Weights of a small GPT-style language model, trained from scratch on English Wikipedia.
Training: 107M tokens, 3693 steps.
Each number is 128 + 32 x the weight over the matrix's rms, rounded and kept within 0 to 255. Layers, rows and columns count from 0. Numbers have three digits each.

# up: layer 3 MLP up, 256x256, rms 0.155, rows 135-151, columns 128-255
# down: layer 3 MLP down (transposed), 256x256, rms 0.146, rows 135-150, columns 128-255
# gate: layer 3 MLP gate, 256x256, rms 0.155, rows 136-151, columns 128-255
up135:119129157155148164144113071157172128126125170215078071173114078143195113147120125152147149103062059120093096057123107170076075182122126176167167098175158165165142094135140187129086088124179088140149101121066134136087168144131103142134115112072122133112086101182082112091143121128138109124153153108151137121153121083152138119118142116066132097167138130085157080101085106177159132188158
down135:120159111168133100145097091148199136104108212136109133093129163121127120158096157183101139095125137124138083112161085158080136123128183113151167137122166110113156119120129107179148138166185098141184136091111024145122112114144155125122160076122087112132204121101150083192126119090122106156116132105134107094149128145117136117117140093164151091127111139122121118117103131116106181139129
gate136:132153164122136162076118094164146144170116160121126142140173104104123164145017094117124151168134093145088049133146157137195166144112142127118128163172158127116083122126142165139055121107151093157098143162161218152098145088156104108117137133115186074114161105078054159157132104153143134100147137097131143161133118130094109139075136124100113151115146183113146142160133115135079142148069
up136:131054116117121195109069148140126108105131067158066133089063142172147141099179134065100117090148126170127124140094149095121156183071145103147169100110183159154130106105177119145147075126129121098170129118130175171128146120145155107093147181084105150187094092183158101134169126110147104170129054103113128166102085116097086065146145157138097080105146122149102087070161099084123108120130
down136:131105107111125180119169156149151087099133127180179075133162180182151149175150146101066111080123107089110163051100094155133111193141109154208148098099117211125134048130175127088106139098124121117179121100169149190144122119155121090144117106142118123108099113121144146138138099104110200174078093125154113152144088106057121113110134177106164106115111052179116203126118138150085128124148
gate137:175112139139108152153093103068120089049132142116119124104170111102114131085093086144118142146166140111119155058117098081099192105134099126185152143117149196121109119157132173102106099065119148131134164096067159157143091076078088115172114172147154139122116112134133199186176113161130135136193116125065108047167090165161099121077067079135092110139163168140169152140104090152122050073137
up137:103188139113124138128114134165098131185088123121130091070173144133120063124134137164101123141115153113105195128181170122030128048137187078105170106191145116063119103099174111148132111171121151134137155148090181058143127076105184114177128124167122174133108148095148101123147173123143176164165145102132159120134143164095149136119063142102129124144141146112147084068153062142126157056092
down137:055073159137096110111124171139142159215119111158139103079124152153097158128093138100089100139147164165140131106137154164107139104140167084111144123118141118126090153160173111160102125174121089130160168131129104160121160164142121140180144084094138150126038091087114092093086108146103099120098126105112115093126138172109101128103083167142108140123124143083204114138164098086143124091139
gate138:067123164099143094077154041094088106132136091146193167095166236176172114182163154092148166146155142082128158143145135167179143115130165066155105105155081133133151139125157127137161095126068170141162153122110132105175111108133158130094129111104106146158168121114111120071104121170126155106119108181098162127142203108097178154181174075144182120134066137123035121096154116119139158047150
up138:101194140112125084128203042100093192141151154106125075147168155122088102140142170135148135124150121125128151168092196157191097076157158108160196078078053125151154163110132156113104138119131089109154100147141103104150054090113116133125085107172089185096105110189110128142182130191195128098151138139154166145089159107145135099151138089159148173085089125141106121094181090109118157122140
down138:166138121158096139106132111067086099147129153130133167222110105084233074157132164126126134102090111142118167211111135127084089190157158103146152139106139155138143112160083126131098176117093126139160146186132164120141119139125124207140165143125113123085109166155078135102100169140142087141161154114113118122154084102157095130103062085125158133181095177117157121159115208178148146101165
gate139:097109071161134097063138127080157191157092094093161143134154167117105085172125096219088173137126184108126107121112145105127176128087063151115165082077120154162093173156123166120074160141119090128089148183113104082111139126134105124089102136116118087150121110174099136150126140118158080116075111151105146134129094130124178180109145078136130132156111176162100171123107162157085100109147
up139:104076088148159093111125132121149128155120158106174176128121163128073154157098113151091119128153125145094172075104128136149091086063069135152132139093174121149100120137122140061151153140145133160121154117157130093142137112107162109141093113108181142171107129121150165159120141114135117115113099150149082076110102103109142087094150070127113107144133201153099166166105188115107122119116
down139:073090114114128081128145156131142098105116131106109209116142083195154117134127136123121133155152134126134152115088140075181172145105081108122186173121122105104134068098145097169158132172122106131090071102108140121084163106098179069108135111140178045128115148109118149127065113098102118128063130102151089176116152127128161100166155170105173096111095161127190126155160149090160111095179
gate140:082161065077141162137098117109095093082078134134169189166063123104098135187126118089157169134110118115183116154102163087178146135107135125157142152098106170115117085153106109116076149136147100148118125106141071134100132146117099113126040086105183111119111117111109139120143129120109113085206136119125112160166123092177148133168118123185100152172078094166110147090188095151120088132130
up140:138142103129089157147057098077112145090123126204110151096077149182114116170130112100123128128098168133114044182084087199134172182150168100137102117100138129136126140168089155141129154113132088078178129110146083130074140169100133085112143116081204099107081146129130167135092134143125094119193107115073122113164137123122152116141050150066185145104139150025124170083180114159133125163128
down140:119122158100126083134125170137175116109160128059082109056107162092157132143153116092142164092091115192130088181112147088163169156089098210131135119166126117137058121109101118144136121131145130129136116098158213140095097158140129113130158133137123176084150094127052109137163088077121071077110078142163132128144077099125073162124165160156084162191117119152144125130152181130101157163115
gate141:143109152171088099175157118118157120247166179120135129196123105106116075164112093162114182146083147098130160135120070106140085139180130135152122210159081115114108175114169137133170167154149117125101145109129120098168149130093130163121146147176187176080086102102063072135150092102165160129086120098153076073098189113035139114108097136124142092156085131152172134145107094121200152073133
up141:156075121201102099147138141177156084152120174123133081120119143118088115146126096090093157118088123093128159107109095164151144151204096130131138121153086118135145188121163116103087121137154062131120150069095084172098151161079110152111159130184139184140108161146095103157138110126147138100185119109153076091089134133068110161169110101134139170141088170111132166113126134133198115093129
down141:158105157114081100078118106099128111149151187158119125122127083117090052145120141142125157088154132170147088144131099158110066094148156119110117169205090168173112107117188113162123143122120083138125057124204134146112133114143166175090199158097143114130166110129133101160120122108184164107135234103114128097127185144064121136098138119130136124136132129154103128140123109132186156125147
gate142:144136198104140100134187158139117105080077117208088148187086166162093124124132106092052150149124167186125151104076130083214117113089165084119149120090178141099137144088153116155102115094126115145121167136128128135168192161083153082110136151076149131112140099130084159107086111059120116098182099170098123135148151105116132061085105106097072119153121116198129106151176150101115106109116
up142:082173141114147179100160107199094085157054121165105100101173084134146088150086109161132077118135117142156143156142113123155149074133179098097074125122139054124137111134171146143067167095125067078114119143143161100184122219170136148154142143146129153120136063125106077148092098091113084089105154115133127166103100144149152138091098142097166106183108134214088117162161106123074087118125
down142:121139155077147135176184170166119133124099074112119216154160125143145169107155103100098168126135108096206152104147179189166119070066114163153169152133124134129175124137170133126136158181175110118080119166135124123103126175141109166134203143183094091139136137109140133139130100043092115071088159068082068143132050131164185055100166135119155085137171118138139130129205146174110118105152
gate143:119176143132123140168118076192117146118069146133095103088157136112162131096084173129124165122167131165127118107148116173106222107097139145173146105177183090120169073132143138095120115140113181137093184140097078169118161160074162172140108074144043129120107132109119133114141028151163144167161181193097073125129132159131105176161102139158098098090110152099097161071124137108145097117139
up143:129184159134132167132126138136123162115065139144137118059145125126168166125082129119063185091137155152116140131140158150136198122063106171158107122144164102115125071140194120145142080108108170157127157130167103200113148158073183087165101109079050131135118117101144110141143072141167137156128142193126136124124135138146135134145162133149122101091097141103124152165097083093137124131108
down143:150137089182123141134120098205136124169144134180129103139172097149187113119157090094084148064083154156169176135173127145112160145114090110090147108195109101123099127103151071102105116129158162074056087131110052181090080187082124100164098094132141112125164120016187125084114116129175167107121206142127138060097184129129113118181122125077120092087123135139134093133145173080170099107096
gate144:114093158143184092141111074145118082152110163181136106170185142130146111181067196190097098139153138158119132119134080143187149094091096145112120181124132172141090179106139156085093147130065092211066110161072118107111157163087082104164167126089131155181123079154100085103130131094120155112140159134109055109137086094128077157125144183105161174103138098115098147125110083109146104103134
up144:122171119124174041146134128143122131138175178153114136140111110082089105119150159147145093123144109122147086100125122157130111057127060162098119178114097149131088167124101116144161137168097100159138131127117104142174097093126114121140100140122167156089150127181120056135114146133088190152130164130070104124087132115123111173156096197161146147126069166174122142149102164194108008156166
down144:147137099139162104115092140115172115162103120105095075112125122099206163146156138112093057134140145121110103138089044142132094124058068175072165144106122108103202122132076083083093204129059134160155120132123130103105119127133147093118116179111104205134102128099121135119137120075095138126093157096133147088126181093109122179098116214164130080110116091161100133152119130128107101118149
gate145:119126183139105121070135137079123152088137094115088159156113126179175095154113139142138157160088136148128163190083144119139136118172143163145098123099114151103139142156162159073100144129179141117118127107124107084129120120104088112095120124106123134125144120169120135163164092193109139143131176186150164068144137096134114134095128086087107114104134103155123078077088100063197150141136
up145:129136148107121110083121191172150166188096108153121052154171175149163091115126176096134209168138153167226144117090128103118144153159159103186100104086124178094207154079146115134195154109101089162121092136103188116137085063160122117118153108063145148083110128125149180181152122136123135208122130118171127071144150122098112045122045140153085068160121098140100149089153156131136089116148
down145:091035120123141132147151149178118131112093137177077122100147146163170137162125120094157181180118121095160111134136146092160126146095113115078124145124106109145121135150117140096089112150136179084072197094155146143111106119127080183138096065084165152096092136119111122224110196099183137142074049159204111095067154113153172156134130104095106127103107134132111129104167191131152116123109
gate146:112137116036183162102092135119158101154069174084134187159127105129149166123189143117163128077124164167182143112113144142119093090127134142128128183155119119111111155093144153117123151098173141156144134128116188121163138115183144131114127125107103139125155174121123116175078098134145129122050155162086113159100182161137094158171139118167128129144102137096172068110070102137135085093134
up146:163131114067106127129076142083135120157103167128137123178123100117168201130178187120159120150159163100165159154142165089182147134139110166110070165146166155095111158103090165129128138135145096155174111134182150113164115118162128093085095123131115136159187155176140123196184139131168103162098146135135159170100150134173098155157113059155171112129115194060147080139094102158114087107201
down146:087152140106143096149124113140145148132080153087160130106150107135122140153179115138121180149129166115172132160159103151136102147126132156105134133117113135154083116145098158102159117165112129096123097097090171098182087159121125163144167111107105083080159114091103123159121124159076164108120102119102065186117134137094162157092153108155121171175103126089059156128139084165129091000127
gate147:154131105128085100114116131094128104104146134105123111154133067075076116170123109164146129099123145121091154103075160099152083152090119135185126090145077111105095165123050180122104151085165101119165133180167098141090110104107087117099119082092138170195104149131124109065122102104111129195107136100042136102124073150113149141156033070165151173105134100180186140128159091127135155116223
up147:135179115145101099203119091129179101183126135186138094127126163194097093145129140106098125093131131099156142163172116126119194090213081093103162157120203114117151091111207107057134091158076148160069135104057131120131112120119137139138112165179125142078099096095121099200135117151136147111137137100146140170143128080087092091147134157091093125123120134091109146122119142103124102134089
down147:111162179170110116144128147097163055154121136096059092132142159186084101091182195142094107146124113154108059092111128168076133102097083124143099119083127167124163080120102158121121158156141111096103099194143201106175115163122154135175129105175093140063124138129086132178121158121116159148141105131194144180100167146079087119110123123080124204174093120133127088151097105136149084077139
gate148:144089149138159206064120139096096200127086098113153159132128167060177116187120129122129117157183084109129108119076063134132115115114087109119000137111111109197126109162151190164103102176072102142155127137134170181138080149099133040170151083137125154107134100111113154140130135082114118138079121142110114193174143117070162139093160157114169103183133074136098137177082181159099129159076
up148:179111130113144131094145132107132168103096126108183139113144124089153129150125148097144103134175077091077109122150129128101133114076137167130055130074117093169082124152180145128090063124134144146110064164126191209090122130060091092161148103090150141164113165140144139099116130132054088171093135133122125165134075118107130143104130108098146132148130072215149066134118193176117130090085
down148:133139096124095196167138104105141136144133163144119123110152085133132120170104114090163103114127120113153141103143144163152123025127119141072171165164136156116112129167094107174088175099146103132190000081136111110127135131114100133114140136106088197114246151144111105139103128124122107146159135133087175149117101078172168094112119104160177160153125142124121136112137109138077175096084
gate149:115143125191150174158082095132198117140093134134115141170144118071128145130159146156099118136148157171131165159145185133127130055177147157098104051112051163092200147164080109096083152145131188151099094098090119172120154143058119248065240129160107144131069162121163135101147105081148154107145162113101092169145097127138104177120170090089076126075111096137148163087150121086187153118186
up149:113178115139134189160138112100131134152073110099058127168114097130167142147123102106151173127130202135161162094141166133112180139153116135119103113069081195114174187157075118073156092138160155147113109094158137173108157118102140175102200123189122110154105083178114167079115099115152169106095191103090113136149042084149169140147125085089093154111124027152155122183073145093149116165130
down149:108000194116132163132075120102131128116128181198089182124104144160071144111148130189063092123119119110092139160142204103124128150113140174094114141124095150089112133105097122087105166158127119114123141144062134115119143126136131120076094077201161128106085089140122079170084112065165161112160096192127132106196128121137132109109090162118081185140141187159103135100128133154076144134174
gate150:144169115097137110150155089162112102130089107187165069161122159134148102096170104136170114123134125125088133123108166121118094107103176145109159179106108101141127107185151139125135132073115132080061111140106087145122154208077077149185150149102116117073133162148107086098158172064047154084190131111128112142137166156123147128121125109102160145151157112154123134088135101151133169107132
up150:160181115140111139156186097150134086128090105129121139170128120161124100123121157176174133071141119102152168079124116095124084104114168139150150196079143130106128147065144104135094108163140111142138138106123126122142095157118148164205097084139090135095146150154140142145139179151136132087162142139104133137126122121083114121114103066165142154135143091125134115150114095112106152196114
down150:144144108131153082085162085165088107072125097136189124105091160104142080127083099114181088164096102099144133092144113200155133107153117147154151141085133183110171100175139154107105081129111136108120101144135171125131083123109096137171102107109065132091202170166115135176146132126106169071111051160048116155116104156131124102173133124118116083115149095096152145110161103119158126135145
gate151:136123132166132233078110156114108066156214044157172138146103108116042188118156039088049032136110097117050140087187117166174108111078115158145155211105043129101163114144137119061067171105125156158080143108135144219139141098103149067128129122187103196115137018100103089117121086013141103138089104103169148190053143157025142124106139019048119122067122095172127101107081086124094121108072
up151:103128058063125147145138172073120137048121186188094072170137112110101110175083202173093138091088170140112111176088116097158145054166135056094137187161176194112068151173202139167136157153125088201181171107170124151150117040113109134154092184162086168175138163202126200160129144146112136126123136115095156096149129146106122149092108203166188111112161102168096177132100108116201143032116